{
  "num_hidden_layers": 9,
  "hidden_size": 384,
  "num_attention_heads": 6,
  "num_key_value_heads": 6,
  "head_dim": 64,
  "intermediate_size": 1536,
  "vocab_size": 2048,
  "hidden_act": "geglu",
  "norm": "rmsnorm",
  "norm_place": "pre",
  "norm_eps": 1e-05,
  "positions": "rope",
  "rope_theta": 10000.0,
  "rope_fraction": 1.0,
  "qk_norm": false,
  "attn_scale": 0.125,
  "bias": "none",
  "tie_word_embeddings": true,
  "parallel_block": false,
  "init": "trunc",
  "init_std_qkv": 0.0219,
  "init_std_o": 0.0,
  "init_std_up": 0.0219,
  "init_std_down": 0.0,
  "optimizer": "soap_variant",
  "learning_rate": 0.00364,
  "beta1": 0.95,
  "beta2": 0.95,
  "weight_decay": 0.072,
  "lr_head": 0.0077,
  "max_grad_norm": 2.0,
  "warmup_steps": 200,
  "schedule": "wsd",
  "decay_fraction": 0.753,
  "decay_shape": "pow",
  "final_lr_fraction": 0.05,
  "batch_tokens": 131072,
  "max_seq_len": 2048,
  "doc_mask": true,
  "train_tokens": 651400000,
  "max_steps": 4970,
  "dataset": "wikipedia_en"
}
Each number is 50 + 12 x the weight over its row's rms, rounded and kept within 0 to 99. Layers, rows and columns count from 0. The size before them is the row's rms in percent of the matrix's.

# layer 3 attention value, 384x384, rms 0.121, rows 36-61, columns 128-191
098:62 56 54 57 76 56 63 59 66 74 48 41 38 48 46 27 45 41 49 64 73 57 24 56 34 56 58 31 44 68 39 56 50 60 29 66 42 59 55 65 44 47 54 62 36 43 65 67 59 59 26 21 31 24 47 43 22 57 53 66 33 53 52 40
103:77 57 44 52 42 50 48 46 60 52 60 62 54 40 84 53 62 40 42 33 12 41 38 46 64 37 45 49 41 47 40 60 68 55 54 42 63 69 45 57 50 36 52 47 63 43 52 45 63 61 51 50 46 65 55 48 57 57 43 35 53 45 55 50
099:63 45 69 59 56 44 46 46 48 50 40 47 29 41 50 54 52 32 57 57 45 69 39 37 34 14 56 65 49 68 33 50 17 36 44 49 69 61 65 45 39 55 60 52 52 44 65 47 56 65 34 39 35 32 62 72 70 60 39 61 39 32 60 46
099:34 38 28 59 35 69 64 53 51 47 31 44 56 57 42 73 51 57 67 47 44 42 55 56 58 36 67 61 38 60 38 37 47 52 53 33 64 36 22 44 54 27 37 38 50 49 71 25 43 52 58 58 56 52 56 46 64 64 51 30 43 55 39 52
098:42 61 44 55 60 73 30 68 55 30 51 39 63 56 41 48 59 42 32 51 52 30 56 30 34 37 45 58 37 31 23 22 41 54 40 60 33 40 47 49 33 57 62 32 48 36 44 44 40 64 71 43 59 32 51 40 44 68 77 49 74 40 49 52
102:19 50 49 50 46 40 34 61 53 76 53 44 56 71 67 65 63 54 34 53 35 54 55 60 72 54 57 53 45 42 49 52 46 62 58 66 57 51 65 37 38 31 54 67 46 63 47 49 74 59 45 67 53 21 50 49 61 50 70 37 47 47 73 59
099:48 61 45 53 50 50 23 71 59 43 66 56 55 47 62 56 62 48 49 49 51 54 55 42 63 54 28 25 45 72 41 46 46 50 38 57 51 59 72 63 66 37 52 63 50 48 50 39 65 68 52 67 22 52 62 50 49 48 55 57 79 72 41 40
097:28 38 40 32 46 35 51 53 37 51 46 59 48 47 35 55 43 40 52 47 50 49 55 68 62 48 59 55 51 51 49 62 33 58 50 53 38 40 45 47 79 47 59 39 54 72 39 37 74 68 28 59 63 38 37 75 55 54 55 63 42 62 62 68
100:43 41 47 63 38 60 47 58 44 62 68 37 38 52 45 76 49 60 47 55 59 66 33 70 62 43 75 49 52 61 50 42 69 54 49 52 54 20 48 80 45 34 54 65 46 57 45 75 37 59 71 63 70 58 29 46 39 31 68 48 50 28 57 67
100:26 59 42 75 73 54 43 53 53 56 60 24 42 59 50 42 67 45 63 61 66 24 55 43 57 80 57 58 60 44 55 45 64 60 53 26 34 40 72 53 47 56 67 39 49 60 68 32 64 44 54 45 51 61 18 42 44 31 53 54 11 47 71 56
096:36 60 62 44 61 60 49 54 65 55 55 59 55 33 44 50 53 58 37 35 45 49 28 38 40 35 43 38 63 48 37 64 55 43 41 55 33 59 55 50 37 62 36 46 66 41 64 42 43 35 34 61 39 57 41 37 67 52 39 31 69 44 53 48
100:66 50 37 67 49 44 23 34 80 44 48 58 34 31 53 69 46 29 42 60 30 44 43 60 57 50 49 68 46 45 60 35 26 43 63 37 65 38 49 52 42 39 45 49 63 55 52 58 48 58 38 36 42 29 40 42 53 48 38 48 32 33 52 46
102:49 41 38 67 46 52 49 53 37 58 40 53 45 62 60 48 41 53 37 49 44 47 49 72 56 52 44 44 67 61 40 27 57 38 53 42 71 45 74 69 38 54 63 64 64 35 36 44 57 60 52 47 50 43 39 65 68 40 45 40 56 42 55 69
098:51 54 44 39 30 33 48 57 34 50 44 60 53 55 63 53 52 34 56 48 41 35 37 69 55 44 36 25 54 49 68 34 43 58 53 45 48 58 43 40 26 52 41 59 35 51 53 44 51 30 50 62 48 75 29 74 30 44 61 67 73 49 40 36
102:50 53 51 46 55 63 53 41 64 71 43 50 68 40 35 57 56 60 63 76 81 40 42 58 46 63 38 56 54 42 46 58 43 23 60 26 58 43 48 68 45 50 47 62 33 40 57 49 43 53 47 68 52 36 49 47 15 56 70 60 54 50 59 52
105:65 39 10 40 51 34 53 43 54 44 59 52 57 48 32 60 50 46 41 54 61 58 52 52 48 45 49 43 38 58 30 47 47 54 54 44 69 61 41 38 65 56 79 56 47 63 92 68 78 54 24 59 51 63 33 49 64 36 34 65 31 48 45 52
100:43 54 44 58 50 54 43 55 60 41 44 58 48 52 36 62 53 64 66 42 54 35 48 40 64 63 43 55 49 27 54 63 51 41 41 44 40 42 35 49 37 61 32 62 54 55 58 53 47 45 72 53 18 52 69 53 50 58 47 63 64 39 23 47
097:31 66 65 15 53 51 64 54 21 55 63 60 50 38 63 58 56 62 52 39 57 49 60 56 35 49 61 44 56 58 73 60 32 38 41 70 38 47 46 35 70 35 42 54 28 35 64 69 53 52 52 37 45 58 49 48 63 66 58 46 56 68 44 54
105:21 46 63 44 29 60 79 38 67 36 49 54 55 55 63 59 43 37 41 32 65 38 48 57 56 25 52 55 50 33 49 42 55 42 44 70 45 40 66 41 60 33 45 46 45 25 61 66 48 39 29 48 44 62 44 58 47 33 36 40 42 50 59 61
098:44 64 23 59 41 48 62 50 46 45 20 50 63 38 51 51 50 70 47 67 67 53 64 18 47 44 46 50 41 42 65 45 41 49 38 53 49 46 27 57 38 57 55 75 49 53 34 43 26 64 39 39 43 60 54 51 59 53 33 20 60 45 34 56
094:56 42 51 55 56 50 36 48 41 46 52 47 36 60 61 49 50 47 58 41 46 44 74 45 36 29 58 32 55 51 54 47 53 60 48 43 31 47 37 53 34 48 74 53 59 51 43 54 65 25 50 68 52 46 48 30 35 51 31 58 61 42 39 48
099:51 59 55 45 64 50 56 61 39 61 64 66 38 40 58 44 67 73 65 57 48 47 36 56 50 67 72 43 41 48 41 42 53 61 50 70 69 19 50 41 43 54 65 48 49 54 62 55 38 52 75 78 54 63 38 56 47 56 65 73 48 72 63 79
101:39 37 41 58 47 43 56 47 69 44 70 58 75 49 53 72 55 62 48 51 17 35 37 56 58 52 38 58 51 52 51 60 57 35 74 54 42 40 39 33 54 68 44 50 29 65 52 52 62 61 43 58 42 54 34 43 49 38 44 51 79 67 29 59
101:59 52 42 54 29 50 58 54 52 40 55 62 45 55 87 60 56 46 26 56 53 56 53 67 64 50 73 41 47 55 40 60 54 46 63 30 59 56 52 44 39 52 80 58 37 54 44 70 45 60 54 59 70 49 46 55 64 26 48 67 53 43 50 45
105:48 59 43 43 57 60 35 46 64 46 45 43 52 62 46 36 44 72 42 45 52 66 53 42 41 41 27 47 71 42 57 22 63 51 77 65 64 61 64 46 63 49 41 58 53 63 66 70 52 54 20 72 47 67 63 32 53 77 30 56 70 44 62 40
103:55 50 44 59 39 41 63 38 54 46 44 47 44 48 46 46 37 39 46 39 54 45 65 69 40 71 59 56 35 34 54 45 51 51 37 30 57 53 59 39 59 49 54 42 43 55 62 28 57 52 57 50 44 32 61 62 46 58 76 60 54 54 73 81
# layer 3 attention output (transposed), 384x384, rms 0.111, rows 36-60, columns 128-191
101:25 51 62 71 59 59 24 33 45 54 59 56 44 35 62 53 55 28 59 47 44 48 72 60 49 33 45 70 26 26 64 54 56 36 43 47 42 71 25 73 35 53 47 54 52 49 15 52 62 49 52 62 61 61 75 42 59 47 54 86 43 56 64 41
098:37 49 47 40 34 55 47 44 57 40 66 38 32 64 60 46 61 62 41 38 61 48 35 68 44 48 60 57 45 35 37 53 47 29 56 55 44 17 41 47 48 56 58 71 54 64 30 56 41 50 58 48 42 40 53 38 49 50 56 53 72 55 34 53
098:54 63 33 40 35 64 53 48 38 67 58 44 65 71 56 48 43 69 28 60 38 39 55 54 51 65 45 67 30 29 37 61 62 67 57 52 38 57 74 45 40 45 60 51 59 67 34 56 47 34 49 59 46 41 65 41 45 26 50 37 55 46 53 68
094:75 43 55 49 54 28 44 30 91 55 54 41 47 37 64 45 63 36 49 49 45 68 55 50 28 59 60 37 58 45 52 72 50 58 63 44 39 51 56 62 41 70 63 52 47 59 48 45 44 44 50 60 55 44 64 41 37 35 47 60 43 53 73 52
096:52 47 48 44 39 38 56 33 60 65 39 52 50 40 55 45 62 54 61 57 56 62 53 38 68 63 41 35 33 51 45 77 35 58 69 57 61 46 57 45 54 42 36 66 33 37 49 50 65 51 49 39 70 43 53 64 38 35 49 59 31 42 32 46
099:46 66 55 53 31 63 38 42 42 73 44 63 27 37 49 49 38 40 48 53 41 64 64 58 46 00 64 19 75 59 56 49 51 63 53 58 61 61 38 43 67 64 64 38 48 55 39 58 48 50 61 53 25 53 59 45 32 42 50 67 36 34 49 45
098:53 45 52 42 57 57 55 42 48 43 21 48 56 46 58 49 58 39 27 28 51 35 37 68 49 47 79 73 58 45 46 56 51 46 31 67 54 46 67 53 52 52 58 52 54 25 48 55 43 51 47 44 70 72 34 65 63 80 50 53 42 61 29 78
105:57 34 50 49 37 57 52 28 58 23 66 52 66 40 53 55 41 50 38 43 57 61 57 45 56 49 51 38 58 30 47 37 44 57 63 49 47 50 47 71 40 55 49 51 39 51 55 47 57 49 55 50 56 71 63 27 35 63 64 39 49 41 65 53
102:50 62 51 50 61 67 54 59 59 71 40 47 42 50 51 55 45 26 48 51 50 54 47 43 39 38 54 39 62 39 67 66 75 28 42 22 36 61 61 43 63 32 63 42 44 51 48 51 55 42 29 75 37 47 56 52 33 61 47 52 29 60 62 67
096:64 45 56 56 63 58 50 57 39 41 47 48 63 34 51 31 56 51 49 37 39 48 63 43 83 51 56 46 35 49 61 61 53 67 44 24 47 58 43 60 45 72 51 44 54 55 39 44 54 54 48 53 63 44 57 50 53 72 51 48 44 48 70 41
094:65 29 42 56 66 57 57 59 36 71 55 40 32 74 50 55 32 53 59 37 47 23 59 52 66 45 55 55 55 30 15 59 55 53 59 80 42 47 30 50 57 39 49 58 56 57 68 50 77 59 61 46 51 43 63 55 52 49 65 53 30 45 57 64
100:33 61 54 58 79 45 35 54 27 51 44 54 49 27 41 48 44 60 54 71 52 63 65 45 52 66 48 39 61 49 65 47 48 30 31 34 41 55 67 45 47 60 45 46 78 40 53 43 69 62 54 61 47 49 37 60 39 30 41 58 46 54 63 66
097:30 54 38 38 55 53 60 69 45 50 58 47 35 57 53 76 57 68 21 77 43 52 36 40 53 59 35 53 48 30 63 53 42 42 43 38 60 52 54 35 70 48 61 66 36 62 53 46 59 57 57 47 50 42 22 41 43 68 47 56 56 45 87 34
096:44 53 36 66 58 32 36 55 40 69 73 48 38 52 47 53 69 53 56 49 62 76 46 55 56 32 28 42 42 50 40 53 40 37 55 58 62 63 67 51 86 71 23 69 65 48 59 89 57 44 53 41 50 34 50 36 81 59 74 45 51 73 70 27
104:36 52 41 37 59 63 60 65 37 51 48 61 42 65 60 62 52 51 40 25 62 36 52 77 48 37 22 40 71 63 61 55 36 62 46 57 54 50 54 57 30 38 45 58 47 28 62 42 41 38 57 54 47 40 41 53 76 50 53 54 46 28 44 61
098:26 41 72 50 49 56 66 49 53 50 38 41 45 44 52 42 37 68 53 71 53 45 37 49 64 55 44 63 44 52 27 67 50 57 60 60 44 45 33 43 59 28 35 48 45 42 39 62 41 63 62 44 51 34 65 74 62 35 45 44 54 70 41 40
094:43 46 62 47 48 60 66 54 45 46 53 52 38 41 45 33 37 56 62 39 47 63 24 71 52 31 55 62 60 45 47 51 20 64 54 48 42 54 56 36 52 42 30 51 59 35 55 46 48 30 45 55 58 56 12 42 73 36 37 42 50 57 47 56
097:44 74 44 48 27 39 47 41 62 46 49 49 43 46 73 52 27 55 28 47 63 45 49 57 53 43 48 47 46 32 34 38 41 55 45 45 54 27 72 61 44 50 40 51 49 38 56 38 46 42 43 41 42 54 32 54 62 59 54 51 67 49 30 39
101:54 57 29 57 31 31 38 35 50 46 45 62 49 51 76 55 54 49 34 33 48 51 68 54 52 51 39 49 58 58 53 46 30 47 47 42 58 52 62 45 36 46 48 48 51 33 32 35 51 49 62 45 27 45 41 56 55 73 53 58 64 55 46 56
100:50 36 59 57 65 35 65 46 48 59 22 49 65 47 36 72 52 49 55 72 46 57 49 38 67 33 47 56 67 57 30 39 27 56 51 46 68 52 48 27 35 36 49 69 59 48 79 49 69 52 54 38 50 38 64 56 60 58 53 63 50 72 42 53
097:40 55 33 77 36 72 24 51 62 39 77 47 46 46 51 28 43 49 68 55 37 47 33 76 53 53 52 38 50 34 57 51 57 52 51 36 49 54 49 34 79 55 47 27 51 59 43 64 52 48 54 35 46 37 36 69 33 45 38 45 41 50 48 42
105:66 43 58 42 58 57 41 43 55 54 63 47 56 34 56 57 43 63 39 49 57 42 36 85 76 46 47 35 40 52 47 48 41 40 36 14 31 84 48 47 30 46 65 51 39 41 59 51 34 58 74 28 36 58 40 37 65 67 52 62 44 61 26 33
100:55 34 70 33 27 45 37 51 37 68 53 69 27 51 58 54 55 62 23 43 60 55 34 45 49 67 52 37 29 56 64 50 48 65 55 51 68 46 46 45 37 34 30 48 54 44 55 55 45 47 49 43 55 24 49 56 92 25 34 34 62 56 48 66
100:37 50 44 43 39 30 55 62 41 39 60 78 47 49 64 51 59 33 38 44 47 38 44 63 47 51 51 54 38 45 58 53 63 53 42 53 39 47 44 43 60 53 53 71 28 49 52 56 66 54 54 51 35 53 36 46 72 52 26 40 64 60 67 42
098:53 42 53 51 70 65 42 71 38 62 48 33 33 62 46 78 43 28 42 23 59 66 53 38 40 40 71 67 27 35 41 62 52 68 53 55 57 42 49 55 46 39 37 36 44 46 50 50 42 57 45 67 52 39 60 57 55 19 51 31 40 33 60 42